From a checkpoint of a small transformer trained on Wikipedia.
Size: 4 heads of 32, MLP 320 tanh GELU, 2.16M parameters.
Each number is 200 + 40 x the weight over its row's rms, rounded and kept within 0 to 999. Layers, rows and columns count from 0. The size before them is the row's rms in percent of the matrix's.

# layer 5 attention query, 128x64, rms 0.185, rows 93-115, columns 0-63
107,153,143,185,242,189,228,225,245,153,207,152,167,204,178,226,184,275,215,281,215,253,144,197,249,229,202,274,157,200,181,162,182,200,245,245,228,192,104,212,220,171,167,192,205,181,152,191,183,285,152,246,244,153,181,151,217,203,265,134,226,214,163,190,260
134,211,63,237,231,153,188,303,198,138,237,199,200,205,197,180,302,172,228,277,230,165,220,261,155,194,169,178,137,212,214,258,203,225,259,200,152,190,225,195,163,184,197,175,196,191,196,162,223,201,178,231,160,162,172,183,246,208,167,213,238,134,206,230,205
109,139,178,133,167,217,223,234,208,139,225,211,233,199,132,146,251,203,262,200,165,253,192,216,209,96,219,236,247,160,279,243,220,190,192,210,120,209,111,231,198,215,237,228,204,208,248,220,194,249,232,210,214,174,189,251,255,196,153,129,171,223,194,159,217
073,226,234,211,250,205,205,138,170,264,146,169,165,120,207,266,200,226,166,165,206,177,214,104,161,228,230,217,268,193,220,139,202,210,211,281,189,125,181,152,224,212,193,227,208,168,263,158,159,224,148,153,191,268,259,237,268,208,171,186,207,228,199,178,181
079,136,249,170,176,180,209,197,264,186,228,177,182,197,209,180,186,219,165,166,213,249,163,172,140,218,215,209,174,167,159,158,178,180,221,270,209,155,147,117,185,237,221,243,194,131,218,198,257,186,145,170,276,233,254,241,194,288,168,240,222,197,296,234,255
098,148,194,140,192,177,146,164,174,216,184,184,198,115,208,290,190,148,200,206,212,330,231,189,196,184,263,256,230,175,181,201,207,296,213,236,226,175,227,220,191,127,146,179,234,263,221,187,164,207,192,164,255,249,190,230,213,166,201,158,182,248,232,217,177
107,231,207,198,200,283,247,184,238,216,234,173,162,163,188,192,192,198,198,162,211,108,203,147,200,141,193,236,304,182,216,112,213,172,237,253,180,195,172,197,187,289,178,201,206,159,253,189,173,218,219,160,134,199,251,219,170,172,131,265,276,161,175,213,189
090,233,236,175,161,96,187,257,183,211,178,202,189,235,168,170,217,207,163,226,226,199,256,288,203,232,120,168,187,210,216,259,235,189,162,183,182,147,180,194,189,157,298,185,140,243,216,174,158,170,240,201,228,189,222,201,220,142,170,231,244,145,119,213,272
107,184,235,131,202,181,217,232,185,186,221,160,180,287,252,232,191,237,243,136,225,252,166,209,222,193,185,249,168,182,186,182,222,269,122,212,230,218,206,221,181,129,231,142,263,219,164,174,194,246,217,118,291,177,202,201,181,209,220,133,175,234,237,235,121
076,202,219,189,216,202,221,201,247,278,166,263,184,187,142,204,194,133,210,227,212,185,181,272,264,222,194,209,165,208,212,140,209,183,209,187,137,199,249,215,225,277,137,184,148,270,210,222,157,154,172,172,179,181,178,150,172,200,161,228,234,233,112,261,302
093,206,236,165,230,194,161,237,131,178,186,163,156,245,225,265,177,223,236,133,195,179,165,229,229,203,158,209,119,148,213,186,198,254,152,253,229,255,195,143,180,291,205,241,191,220,154,176,233,254,210,211,305,187,196,169,152,195,196,145,258,163,227,226,155
083,145,225,250,155,189,167,255,123,162,224,193,204,241,226,220,234,232,182,179,211,234,214,112,184,164,178,246,145,168,189,206,195,220,214,227,199,160,220,157,187,155,252,210,197,178,137,277,211,226,226,195,161,203,286,192,233,189,224,189,152,152,291,239,93
127,255,207,175,120,150,204,224,202,246,152,253,231,207,218,225,278,213,225,304,211,241,165,198,206,286,205,165,228,179,231,187,185,212,189,142,175,161,211,204,208,159,198,116,200,227,207,190,177,190,183,170,99,165,196,224,260,186,210,219,187,277,218,111,211
099,233,152,200,175,231,179,181,231,223,111,275,197,173,226,227,216,118,176,193,159,219,281,191,218,244,225,144,220,177,232,273,158,260,216,156,238,208,248,156,211,233,239,182,210,141,135,187,178,143,225,216,181,207,178,210,226,180,119,132,236,183,263,223,242
095,219,182,184,204,175,206,208,232,192,175,104,83,186,216,253,236,207,253,272,204,188,184,172,242,208,266,226,235,207,145,199,179,186,239,155,127,183,144,204,196,206,203,232,129,174,146,171,236,195,143,189,284,256,249,222,215,209,173,262,196,166,154,241,188
105,232,229,191,182,213,199,181,209,252,120,216,215,201,179,283,251,177,198,170,171,170,247,188,147,177,194,255,191,226,137,154,184,258,280,227,190,181,203,204,243,184,171,232,110,225,159,153,176,260,204,234,215,174,206,236,177,225,109,235,279,136,177,145,235
085,196,174,164,201,279,180,188,212,122,260,177,279,244,202,221,160,178,188,166,202,225,181,159,213,206,193,229,234,249,248,171,198,206,182,278,161,194,115,195,180,221,282,171,161,185,215,176,214,208,176,208,208,304,92,160,208,184,159,189,224,164,212,181,272
092,213,153,253,204,177,227,239,182,270,145,272,197,161,124,207,231,204,207,142,148,206,179,168,280,234,168,228,254,144,180,175,231,170,213,181,216,276,220,165,195,153,195,289,251,256,167,233,199,221,228,200,155,252,226,162,203,146,139,198,189,241,149,188,232
091,222,235,203,164,174,204,248,175,256,169,323,251,172,127,181,316,211,161,211,159,140,184,203,188,218,125,245,217,212,168,185,220,222,269,171,133,250,200,142,206,201,161,191,215,179,196,221,147,159,165,234,221,242,214,230,158,211,205,183,257,231,222,211,181
107,197,292,261,191,198,184,248,164,154,238,202,178,131,169,230,144,196,218,208,132,174,193,224,317,202,224,175,140,152,292,183,225,210,153,200,175,172,157,226,229,164,198,210,157,182,233,244,253,139,259,224,208,136,175,204,233,200,205,206,226,186,137,222,219
093,204,169,258,226,201,167,193,218,169,160,243,250,146,247,186,182,212,150,153,162,156,269,203,176,197,156,198,240,225,198,249,235,168,170,211,277,177,249,97,180,211,232,194,149,192,258,159,214,223,220,160,252,176,226,221,128,169,213,283,263,149,200,147,159
095,190,225,157,218,243,200,234,234,224,230,208,178,169,171,141,194,212,217,199,140,126,199,210,189,174,185,283,141,216,211,210,182,166,237,202,208,320,201,194,182,216,183,278,212,230,104,199,188,284,161,134,171,259,228,188,163,214,191,281,178,159,250,217,221
093,183,218,158,248,248,197,201,187,233,215,139,204,171,142,158,107,201,220,167,177,192,243,162,251,229,220,247,179,249,190,174,199,220,211,201,147,228,228,262,196,279,233,184,188,302,202,287,186,193,210,95,204,203,169,223,152,115,192,161,226,212,213,171,198
# layer 5 attention key, 128x64, rms 0.181, rows 93-114, columns 0-63
105,127,252,141,274,202,181,117,203,211,227,191,239,225,241,213,113,257,218,183,208,224,189,200,228,225,169,189,280,239,178,193,165,158,145,209,164,253,168,188,224,159,210,238,221,174,167,174,172,304,207,160,195,213,215,250,159,212,229,152,250,237,130,164,225
119,135,181,233,194,207,262,306,162,217,245,317,138,232,226,209,203,152,175,253,145,194,235,252,180,187,165,204,225,220,205,228,189,200,239,177,126,230,201,191,257,218,184,182,233,200,188,166,175,244,186,181,165,260,264,245,172,176,165,150,139,162,175,201,152
101,221,173,170,174,185,239,217,233,191,184,192,228,196,168,316,185,246,298,260,222,188,198,112,186,168,167,240,270,248,176,195,169,154,174,256,139,179,219,187,234,158,222,164,217,214,189,220,159,169,192,240,146,262,183,210,181,257,259,138,183,211,192,175,135
067,190,226,197,174,208,158,198,164,132,208,249,180,263,275,221,220,178,170,256,204,212,199,196,225,227,182,267,267,99,254,194,210,221,154,120,169,209,189,172,198,222,112,198,138,218,166,217,220,236,210,170,185,174,260,136,151,270,256,232,169,231,212,235,183
077,242,125,210,211,168,173,213,196,178,194,165,200,211,193,144,227,192,250,152,239,175,198,200,274,203,122,157,150,201,158,212,238,157,289,274,234,203,179,220,201,233,265,237,289,269,170,193,198,170,286,224,178,183,200,159,209,166,212,127,195,154,225,247,193
105,209,127,222,230,153,210,192,111,144,157,147,147,201,190,225,241,196,270,150,240,183,205,234,244,228,211,145,118,215,186,306,203,140,177,210,256,225,217,242,195,212,211,186,244,247,186,162,212,196,201,218,192,170,278,169,273,191,251,144,170,206,210,196,224
097,121,270,214,195,252,226,204,144,180,158,243,225,164,243,197,202,276,161,267,233,167,212,235,136,212,165,208,113,245,200,221,173,251,179,158,225,222,165,219,226,190,185,156,201,198,157,241,160,259,159,181,172,247,224,155,237,256,270,137,157,193,173,220,153
070,165,178,229,193,253,189,242,250,231,200,231,225,169,205,192,276,202,199,141,181,207,129,197,213,103,256,211,199,170,100,223,161,223,249,202,192,205,226,198,156,198,175,215,167,251,241,225,175,160,223,245,160,148,175,227,172,198,226,252,155,319,204,166,265
113,206,232,188,176,174,193,163,182,237,158,174,185,176,151,223,194,140,189,185,278,172,230,210,230,157,237,111,107,258,212,306,269,217,163,268,190,195,185,245,155,205,223,178,223,253,207,217,226,187,199,181,219,199,245,222,250,160,162,114,202,135,231,224,185
072,177,138,222,212,214,203,191,149,235,279,184,220,157,152,156,223,235,210,181,184,224,302,203,242,261,150,160,204,94,156,159,232,222,226,178,178,206,135,272,150,193,176,243,235,180,179,240,134,200,287,212,225,183,172,163,233,232,248,206,183,229,211,211,220
091,230,161,185,152,194,261,190,147,222,204,166,173,168,190,277,243,183,232,158,278,163,216,136,257,185,193,148,190,211,229,296,250,223,176,241,211,243,192,179,142,232,264,176,205,259,166,220,211,245,217,201,205,233,219,184,271,177,121,159,140,191,224,226,139
092,221,219,182,223,258,179,233,180,167,211,193,178,113,157,259,190,150,173,192,146,198,188,134,173,172,163,228,178,248,164,212,179,211,206,226,225,241,203,115,205,141,230,186,195,222,289,212,184,332,227,237,131,206,233,205,190,161,187,294,177,224,220,183,182
098,231,265,147,210,201,180,219,312,247,120,221,256,249,194,170,174,242,168,145,166,190,187,231,156,201,226,204,234,178,217,183,150,187,198,177,214,174,245,196,311,170,174,272,217,129,191,203,177,176,130,177,176,223,186,213,150,194,246,188,214,223,210,133,254
105,285,170,226,195,207,107,200,269,239,245,216,194,244,152,180,232,235,173,247,192,235,198,201,131,147,178,265,178,153,165,133,221,202,207,233,222,187,181,197,156,203,168,216,195,232,160,197,213,219,212,225,146,241,189,210,262,136,179,190,112,196,190,309,158
099,190,157,209,223,206,261,166,249,262,158,249,152,226,139,229,158,213,185,228,245,130,216,314,231,207,197,133,193,225,173,206,205,182,273,215,196,222,216,221,221,258,131,226,90,201,151,205,193,229,166,212,143,211,215,172,223,224,197,230,143,177,163,156,223
113,179,175,247,169,204,185,191,231,227,195,250,132,167,172,229,258,186,180,194,189,212,206,193,175,217,155,133,254,244,207,213,198,176,295,183,207,244,285,173,166,180,89,278,222,195,149,266,236,212,156,216,168,156,208,243,234,177,243,203,138,192,270,165,213
072,102,192,149,178,216,206,232,183,226,174,203,193,189,197,171,259,132,260,279,216,170,140,241,148,261,166,210,273,230,204,140,242,210,182,168,113,205,232,153,197,250,201,186,171,222,146,238,217,232,198,224,204,211,224,210,189,222,143,178,221,275,230,142,138
088,221,234,236,168,229,218,202,198,123,251,293,243,160,202,234,212,227,139,129,156,201,184,246,227,220,263,237,194,126,223,152,134,168,191,262,179,149,235,238,196,209,172,191,169,256,239,175,174,197,172,187,162,223,187,231,243,255,158,220,171,179,271,172,124
099,244,171,210,180,151,172,176,201,168,225,225,206,233,160,196,150,286,170,190,284,229,165,281,150,143,122,181,240,139,239,234,122,214,189,215,241,207,217,176,209,205,138,296,182,212,163,245,199,217,189,229,273,182,166,148,206,207,243,227,216,149,227,184,202
097,192,218,211,154,225,184,213,152,220,177,157,207,168,190,205,257,233,214,252,152,260,214,237,160,221,226,221,186,209,62,190,188,262,205,239,195,215,225,132,144,227,167,205,221,102,249,161,239,215,202,191,139,221,211,146,194,218,176,176,189,274,257,244,138
099,224,226,252,164,230,191,143,242,191,74,238,168,252,213,223,183,236,140,250,215,163,150,257,120,158,225,198,213,240,186,142,195,187,192,156,194,198,193,182,221,124,241,197,216,257,214,237,266,199,164,200,166,215,160,290,172,193,192,270,192,164,214,203,195
082,259,192,193,132,148,250,237,197,197,210,181,120,241,202,160,211,216,210,134,276,198,240,161,178,210,166,216,240,179,247,210,183,180,174,202,198,226,206,236,168,267,160,173,187,118,204,250,190,251,147,205,134,136,229,303,154,201,154,276,189,222,228,193,188
# layer 5 attention value, 128x64, rms 0.157, rows 64-95, columns 0-63
095,234,147,215,231,168,215,119,230,162,175,193,221,153,212,184,217,187,247,95,153,248,192,160,162,130,244,244,263,264,226,175,194,153,245,248,213,238,244,221,232,219,269,162,223,205,202,221,217,149,165,249,209,202,237,243,140,180,228,205,130,198,132,189,185
102,147,157,209,238,189,178,212,173,104,152,147,161,264,159,205,216,143,215,161,208,231,141,250,230,222,171,243,179,281,178,188,231,249,152,220,168,258,212,255,204,223,218,189,197,177,244,149,197,190,182,234,212,294,211,246,231,158,219,155,200,270,145,147,229
103,162,214,241,201,124,197,157,159,266,218,259,138,193,219,195,181,185,162,205,212,257,243,197,151,169,189,268,241,198,152,282,160,153,205,128,170,187,165,224,203,195,219,165,158,183,277,217,217,196,256,171,190,227,150,246,245,133,220,256,246,147,227,213,262
104,222,182,157,266,267,173,271,237,211,176,224,167,98,160,123,191,218,264,242,194,219,273,205,163,209,174,191,206,226,126,156,204,239,224,206,194,225,277,171,218,181,210,174,135,181,176,196,152,214,203,237,217,257,171,219,152,159,198,241,187,215,103,192,225
089,251,238,171,202,217,183,232,212,348,188,153,211,153,263,226,153,180,168,227,226,205,267,165,173,229,180,247,174,235,151,222,137,152,210,135,255,137,176,167,142,177,192,204,244,196,239,179,194,209,227,148,228,231,188,227,147,166,172,276,218,194,191,212,203
079,201,172,183,158,229,203,229,188,182,225,123,183,255,199,197,198,194,257,240,274,218,189,157,227,266,247,181,237,274,271,218,228,151,252,111,170,194,181,213,224,168,143,175,204,201,177,194,129,200,130,235,211,117,215,200,160,170,183,248,221,137,242,263,194
110,187,211,234,116,234,237,220,234,270,259,243,107,244,174,262,176,158,215,241,183,220,191,155,270,110,201,236,239,202,221,157,254,205,307,196,191,141,201,200,181,163,196,191,168,194,150,229,193,155,236,160,208,190,200,194,132,171,150,206,214,199,186,224,231
083,210,222,182,171,244,207,137,188,180,184,230,255,142,197,150,208,203,217,101,178,150,184,219,273,155,173,186,213,261,236,171,239,212,170,145,160,260,225,152,199,153,233,166,193,174,173,210,249,182,187,215,142,283,261,106,235,236,211,238,196,258,255,196,212
090,165,238,190,150,199,223,192,217,327,211,259,165,182,204,199,185,170,201,275,286,186,283,176,244,203,221,201,195,161,147,214,199,187,200,161,200,141,161,160,208,139,224,146,170,154,169,194,216,153,219,202,232,221,197,150,183,230,202,270,215,202,296,148,163
103,229,190,218,175,187,170,177,190,156,220,235,234,197,189,214,168,160,162,172,181,200,153,242,193,201,219,226,187,132,228,259,287,182,206,203,324,164,241,209,184,182,145,194,180,267,242,246,251,165,219,137,147,230,180,175,204,300,140,214,160,243,188,128,217
128,219,257,174,197,168,232,198,259,202,201,280,200,124,179,187,217,202,230,173,177,244,208,219,248,160,264,175,276,157,206,178,248,144,220,183,223,167,143,187,247,286,280,131,180,158,147,168,236,167,142,230,226,180,189,213,200,192,203,245,142,176,196,207,123
077,248,205,224,116,194,272,151,211,252,216,231,295,139,241,208,157,206,132,116,171,218,214,176,145,192,169,256,195,220,193,228,234,196,186,179,144,206,180,186,133,141,177,219,196,206,204,264,262,228,263,170,174,221,173,228,197,265,130,215,216,228,225,202,225
078,255,263,222,162,293,234,180,192,242,159,180,186,174,215,202,119,208,216,125,231,197,200,224,179,183,227,220,178,252,157,113,186,174,134,189,128,146,166,168,192,179,197,234,246,188,233,224,226,166,151,218,266,198,173,189,205,245,132,212,252,199,266,261,236
115,172,272,200,165,176,147,251,239,244,216,205,239,218,163,139,189,207,204,234,182,202,222,258,169,246,215,237,124,157,162,298,176,177,214,264,176,226,166,190,157,183,192,230,238,242,174,258,235,170,180,124,179,252,201,183,191,199,167,270,140,146,139,212,256
085,224,235,233,239,219,192,222,209,129,242,155,245,204,214,192,149,205,197,174,216,166,183,215,93,239,228,282,178,235,175,115,183,278,164,255,148,203,141,166,202,153,251,185,223,219,157,175,166,183,223,182,190,246,274,193,245,220,245,134,173,207,135,210,215
082,177,133,214,268,182,160,133,200,270,204,262,246,249,193,271,267,168,191,130,193,216,257,234,192,186,182,277,187,162,180,207,221,200,197,243,236,177,165,214,244,257,210,155,236,136,185,185,244,197,114,220,225,204,120,179,181,211,218,148,175,184,244,169,176
105,280,238,200,241,193,149,192,193,176,185,213,257,112,246,139,167,181,176,134,153,154,211,199,217,211,249,148,166,199,213,220,90,180,194,231,178,225,230,228,285,185,176,202,169,242,205,227,206,194,166,222,186,217,164,221,205,297,150,218,223,236,260,144,160
102,150,227,253,245,201,209,207,163,182,225,230,289,172,222,186,193,188,250,179,197,152,198,267,137,221,307,249,208,249,192,216,189,250,179,172,101,193,190,196,160,187,179,208,140,176,114,201,180,227,219,256,204,299,174,148,189,162,211,151,218,177,193,186,203
088,249,224,205,185,260,207,220,219,214,188,239,206,197,145,194,188,207,235,109,159,199,234,244,200,260,151,152,182,190,243,154,200,236,128,207,218,186,184,172,284,236,261,138,181,169,117,146,166,242,144,249,207,163,214,267,199,241,141,207,227,142,227,251,183
098,220,78,210,222,205,162,187,181,225,152,142,220,171,271,193,208,200,258,171,213,136,226,236,212,201,217,167,133,200,215,216,159,228,149,224,214,265,263,192,229,213,152,180,210,217,260,197,219,226,156,203,149,133,179,123,284,210,218,247,215,156,251,189,246
098,147,192,212,201,267,265,223,209,225,238,290,201,163,182,226,182,171,254,209,222,236,255,255,143,192,296,183,231,104,165,210,263,196,234,206,182,200,201,185,208,202,198,181,126,204,155,134,205,197,213,174,247,200,110,221,172,214,155,232,158,213,155,171,148
090,189,224,149,257,230,137,233,186,172,224,229,151,141,163,217,202,243,191,166,193,178,149,236,189,172,219,176,303,238,160,197,221,166,236,177,174,240,192,237,177,229,293,308,201,175,245,140,218,189,173,113,218,256,191,199,167,224,190,242,192,204,133,209,161
105,206,186,172,220,206,175,129,196,262,177,193,180,144,206,237,195,192,200,158,135,210,211,262,277,197,200,240,175,179,110,269,158,181,148,245,158,212,179,191,255,246,263,202,218,152,272,171,238,211,204,112,203,217,215,196,235,126,197,287,205,233,172,182,168
086,246,173,196,209,164,197,274,238,178,211,217,152,144,199,220,166,244,207,246,224,201,175,206,185,215,119,261,223,249,127,100,215,267,155,185,165,207,197,189,202,138,164,185,151,176,253,234,150,261,204,224,201,224,168,208,228,203,139,229,282,245,171,262,231
091,202,185,210,239,287,204,199,146,223,188,149,214,167,236,186,185,178,124,206,148,226,251,171,100,205,150,181,271,213,173,207,201,153,244,142,228,153,246,228,252,158,203,181,171,260,235,194,210,163,269,153,164,200,226,159,244,168,283,242,143,204,193,187,223
093,191,207,257,236,205,177,215,170,211,247,200,143,275,110,216,210,221,119,224,158,162,245,200,203,230,61,213,194,211,258,157,142,227,167,152,160,203,210,186,251,197,230,205,178,209,188,214,212,208,190,190,236,209,246,211,308,165,245,207,208,155,225,159,227
087,104,223,241,208,256,173,242,239,189,166,147,191,250,155,195,235,223,197,205,182,209,223,261,264,274,172,159,95,168,225,160,162,215,155,209,242,117,191,249,153,194,147,211,211,244,186,258,241,198,171,172,254,158,175,201,237,186,164,185,242,201,240,195,240
102,127,226,219,196,198,210,253,252,197,242,199,199,214,259,182,231,201,206,217,250,209,248,171,189,156,148,213,187,146,215,92,255,246,252,166,277,154,161,197,106,158,180,154,219,190,138,200,192,212,270,126,166,215,233,199,189,205,228,139,236,226,226,237,215
091,181,194,171,210,175,180,229,230,149,253,185,177,226,239,188,229,237,227,199,207,213,192,165,236,178,182,132,252,170,233,120,131,178,215,241,169,277,226,172,275,157,254,188,150,249,155,221,211,104,144,259,264,164,240,189,241,194,252,220,134,217,176,210,165
079,145,112,219,215,242,174,101,205,189,151,258,174,166,103,176,212,264,205,148,223,201,289,212,179,224,175,232,237,206,174,169,248,174,196,209,196,265,216,157,207,214,243,163,212,142,280,208,222,160,172,177,177,188,233,208,207,220,212,280,199,199,213,133,195
116,205,180,185,245,252,163,211,149,234,225,171,159,208,256,164,205,149,336,185,244,292,228,282,191,224,194,265,201,125,155,169,269,230,170,177,186,176,188,115,185,195,152,188,166,138,191,171,205,194,216,184,158,213,191,200,195,213,231,253,199,207,176,210,209
080,248,189,178,174,263,237,197,165,190,179,188,159,149,190,159,151,214,213,190,256,210,159,168,204,156,248,180,233,270,196,217,247,191,235,142,184,229,178,183,148,235,237,213,158,207,296,121,269,144,234,178,176,199,183,173,278,218,217,247,155,230,176,139,285
# layer 5 attention output (transposed), 128x64, rms 0.142, rows 64-95, columns 0-63
097,256,230,161,187,209,178,225,270,237,207,195,150,165,194,278,232,184,193,190,218,222,191,270,187,136,164,173,194,150,193,222,175,254,237,214,242,256,231,154,186,228,156,221,133,250,208,156,246,270,161,179,198,177,201,248,93,198,164,200,191,162,229,211,98
091,175,191,217,156,177,239,209,105,186,263,205,214,195,195,283,258,125,196,233,231,230,220,140,225,222,172,269,240,234,202,187,175,209,177,201,243,194,227,221,131,148,165,202,235,201,198,177,131,211,282,211,103,194,162,177,215,195,177,164,196,198,192,304,181
103,225,225,142,186,134,221,214,172,229,293,190,177,190,216,239,148,153,189,141,234,205,177,143,260,226,258,101,148,160,255,137,216,191,214,166,191,226,222,211,242,175,240,195,180,201,161,212,184,216,232,269,294,189,177,133,195,202,256,184,234,240,201,193,158
107,221,192,198,151,193,150,187,219,275,200,172,153,197,254,248,238,222,175,199,172,117,120,200,166,202,256,162,261,270,155,210,186,170,254,213,193,173,295,195,302,195,225,197,141,187,174,227,203,207,196,226,132,135,236,210,170,219,143,218,209,241,215,230,174
092,187,236,135,236,185,260,174,237,217,233,178,177,160,209,260,111,214,284,153,214,170,181,237,271,159,242,112,182,174,234,198,182,200,187,223,217,197,210,215,282,185,236,99,161,248,235,221,149,232,154,182,187,186,198,169,225,177,163,181,201,234,155,200,265
081,256,237,216,221,223,185,241,184,208,174,253,198,152,187,201,104,246,168,188,160,166,224,244,277,175,155,217,196,164,110,241,151,143,202,246,123,289,198,194,205,196,166,229,200,205,198,166,177,136,266,248,231,207,229,173,139,233,199,231,175,268,174,221,214
110,276,237,181,215,195,201,139,133,203,249,204,97,262,150,238,140,212,173,230,201,163,206,216,233,167,226,132,207,165,256,185,108,196,195,203,217,248,201,149,271,187,214,210,212,232,133,194,232,179,140,217,238,184,196,261,171,228,246,195,200,248,156,183,251
083,142,175,238,246,197,159,237,227,188,159,185,192,243,174,232,256,178,269,223,151,227,239,239,163,203,143,220,209,227,194,212,201,150,206,246,146,199,135,204,215,246,218,198,249,129,200,245,215,162,262,192,177,146,119,215,105,177,251,238,245,164,267,168,154
079,205,144,178,234,198,202,188,193,259,204,199,200,292,154,167,167,227,235,244,147,198,182,205,204,274,250,110,142,130,221,187,183,149,222,210,213,239,150,176,281,185,200,219,242,161,189,267,229,145,219,238,211,198,149,185,202,265,177,157,222,213,181,118,252
109,173,165,194,158,208,272,235,193,182,243,198,172,213,197,142,193,225,257,233,204,239,281,204,154,208,269,160,150,125,204,212,231,214,203,203,180,126,268,137,156,246,265,207,266,255,129,228,239,190,99,221,211,214,169,158,207,203,206,172,201,154,196,179,191
118,202,212,163,155,220,244,194,268,274,134,161,198,224,201,221,222,141,224,211,161,233,181,174,160,182,135,141,181,204,169,228,210,186,252,216,211,261,216,133,170,286,177,255,201,232,175,252,284,194,195,130,257,148,270,228,205,201,166,186,193,197,198,120,191
075,205,205,189,205,206,155,217,250,176,224,141,149,188,233,250,229,254,261,169,220,198,173,203,209,209,209,175,211,165,277,237,233,184,158,146,152,155,216,155,189,219,272,168,123,171,174,230,237,212,198,258,253,180,129,181,193,134,273,236,249,160,235,100,213
076,101,242,222,229,236,170,214,183,190,225,211,173,236,151,231,210,203,168,214,212,177,248,213,234,193,107,133,164,190,277,271,172,266,193,201,145,220,234,190,228,195,269,133,204,168,178,209,160,226,232,237,190,220,190,210,164,145,141,157,219,153,195,188,300
103,175,189,191,170,161,270,145,196,214,177,157,175,144,219,261,187,301,213,199,238,198,199,220,191,156,254,144,184,213,173,181,256,202,190,209,269,171,243,252,218,249,163,147,194,186,184,262,163,142,203,305,270,148,229,158,215,186,176,199,164,199,196,132,231
088,109,172,287,179,189,209,162,183,209,206,185,186,215,249,184,237,225,140,253,244,262,239,207,130,216,119,192,169,192,194,253,183,179,184,174,241,234,246,217,147,220,122,166,166,156,292,198,237,222,172,233,179,169,191,196,202,196,195,228,152,159,221,298,210
078,256,223,156,159,248,213,166,272,232,180,243,197,184,73,252,178,148,196,194,194,307,168,223,230,229,171,231,193,164,270,167,210,217,163,221,258,206,267,170,160,171,188,216,218,235,211,220,184,212,157,174,185,176,164,243,200,141,143,167,246,172,210,209,143
094,130,120,227,190,225,142,271,238,266,188,159,184,181,190,156,184,241,229,223,237,180,193,177,197,197,193,171,248,218,140,241,306,285,281,177,142,170,226,227,194,167,198,189,215,248,197,220,201,216,173,172,188,211,179,205,122,206,180,130,199,198,280,170,202
100,206,100,201,157,170,203,188,191,219,218,184,147,168,178,207,214,213,175,217,221,243,225,159,157,254,125,195,275,186,204,196,188,103,194,177,174,204,232,245,174,245,223,197,151,156,300,214,186,197,302,262,187,149,219,226,188,220,211,254,254,138,232,216,173
091,224,304,246,133,230,157,227,222,210,111,184,216,249,249,226,139,214,193,222,237,255,175,156,189,202,104,201,237,304,165,250,247,183,195,257,196,175,260,212,194,205,201,207,146,148,154,231,219,200,204,168,154,171,227,190,159,165,203,162,171,207,193,178,193
102,166,176,265,272,221,197,219,285,151,226,227,289,213,167,131,235,278,174,212,175,179,201,188,183,224,196,244,157,201,123,192,180,250,246,229,126,177,159,247,164,229,237,229,191,166,142,180,162,206,221,251,142,225,195,176,152,182,171,190,209,181,231,237,130
113,234,170,195,130,263,214,167,216,220,215,187,155,216,242,200,215,210,211,255,173,189,123,144,142,254,177,162,260,161,192,210,180,157,220,146,202,188,277,185,213,216,273,244,145,188,127,249,239,220,168,280,211,181,273,171,240,253,168,166,197,193,184,133,217
106,197,208,132,170,258,267,180,202,212,190,171,199,128,224,249,237,110,262,194,169,103,230,163,206,137,206,206,216,167,231,135,176,184,220,207,225,225,209,212,201,249,209,139,284,230,255,234,185,251,139,169,219,203,251,182,155,182,148,159,186,240,199,236,229
096,105,252,159,222,228,257,196,273,223,232,111,199,200,211,209,236,198,257,196,180,179,100,133,227,184,172,226,218,233,261,134,200,223,193,197,253,219,182,205,196,193,207,176,193,235,121,317,144,255,210,155,176,214,218,184,200,190,208,169,185,185,175,201,193
087,183,226,247,247,204,159,222,196,259,235,166,215,149,234,202,262,201,127,197,181,125,201,137,227,250,259,186,198,224,246,192,148,155,190,151,85,163,221,142,260,220,183,185,222,127,146,220,243,198,218,199,165,184,169,198,208,210,228,234,196,279,205,261,191
084,178,247,204,187,175,160,210,224,161,235,183,138,265,244,193,212,192,286,155,182,215,92,227,194,223,219,171,197,197,165,180,199,188,204,252,195,229,219,220,249,171,282,141,198,231,263,185,182,184,95,214,245,147,218,148,152,224,207,218,234,251,184,235,121
087,225,248,251,170,106,207,180,138,169,205,198,185,233,194,140,144,154,178,238,314,203,212,208,242,229,185,181,111,230,191,170,246,245,165,270,243,207,200,197,210,174,164,176,252,203,235,212,166,191,171,225,179,166,167,169,155,197,249,177,240,283,181,261,225
088,144,189,232,190,148,202,160,129,152,172,187,263,214,129,185,164,185,163,242,226,205,205,226,235,214,233,210,191,282,246,259,218,236,171,255,193,197,214,218,169,179,235,181,237,284,202,178,122,130,214,238,144,211,232,195,279,166,162,144,229,171,186,185,277
098,185,154,238,257,152,219,135,127,180,173,220,236,216,164,232,174,165,180,236,163,247,217,244,148,241,278,164,193,188,257,248,149,97,209,185,212,234,174,206,197,209,209,210,205,204,261,107,219,154,146,183,187,177,196,197,286,170,242,255,213,181,222,239,224
099,186,189,254,236,197,130,145,195,239,122,219,215,187,196,208,222,178,127,229,205,188,213,235,142,201,167,180,193,196,120,214,164,274,235,215,195,283,137,221,245,209,86,216,256,192,225,181,269,193,160,185,215,212,203,232,184,263,198,153,222,223,266,201,152
085,196,230,194,172,231,192,249,228,208,184,189,227,224,189,188,263,208,230,261,169,147,178,242,210,202,233,196,101,141,214,173,201,205,226,198,203,223,289,111,184,224,230,264,193,173,131,269,236,223,171,267,152,200,194,118,99,191,153,191,185,227,214,202,168
117,154,207,252,202,235,281,191,174,223,186,239,170,204,204,198,188,234,174,230,164,246,160,127,120,207,216,173,223,161,210,213,144,71,217,231,204,236,308,180,219,209,246,198,170,161,137,182,190,220,241,209,185,189,201,151,188,229,187,231,240,132,228,268,220
088,129,145,202,173,188,214,175,192,168,280,223,209,286,251,188,256,167,252,179,158,134,253,188,184,163,185,173,129,169,142,214,178,247,261,204,178,223,230,175,155,246,272,193,180,222,152,226,216,224,198,291,232,189,167,160,189,163,154,160,209,220,234,195,263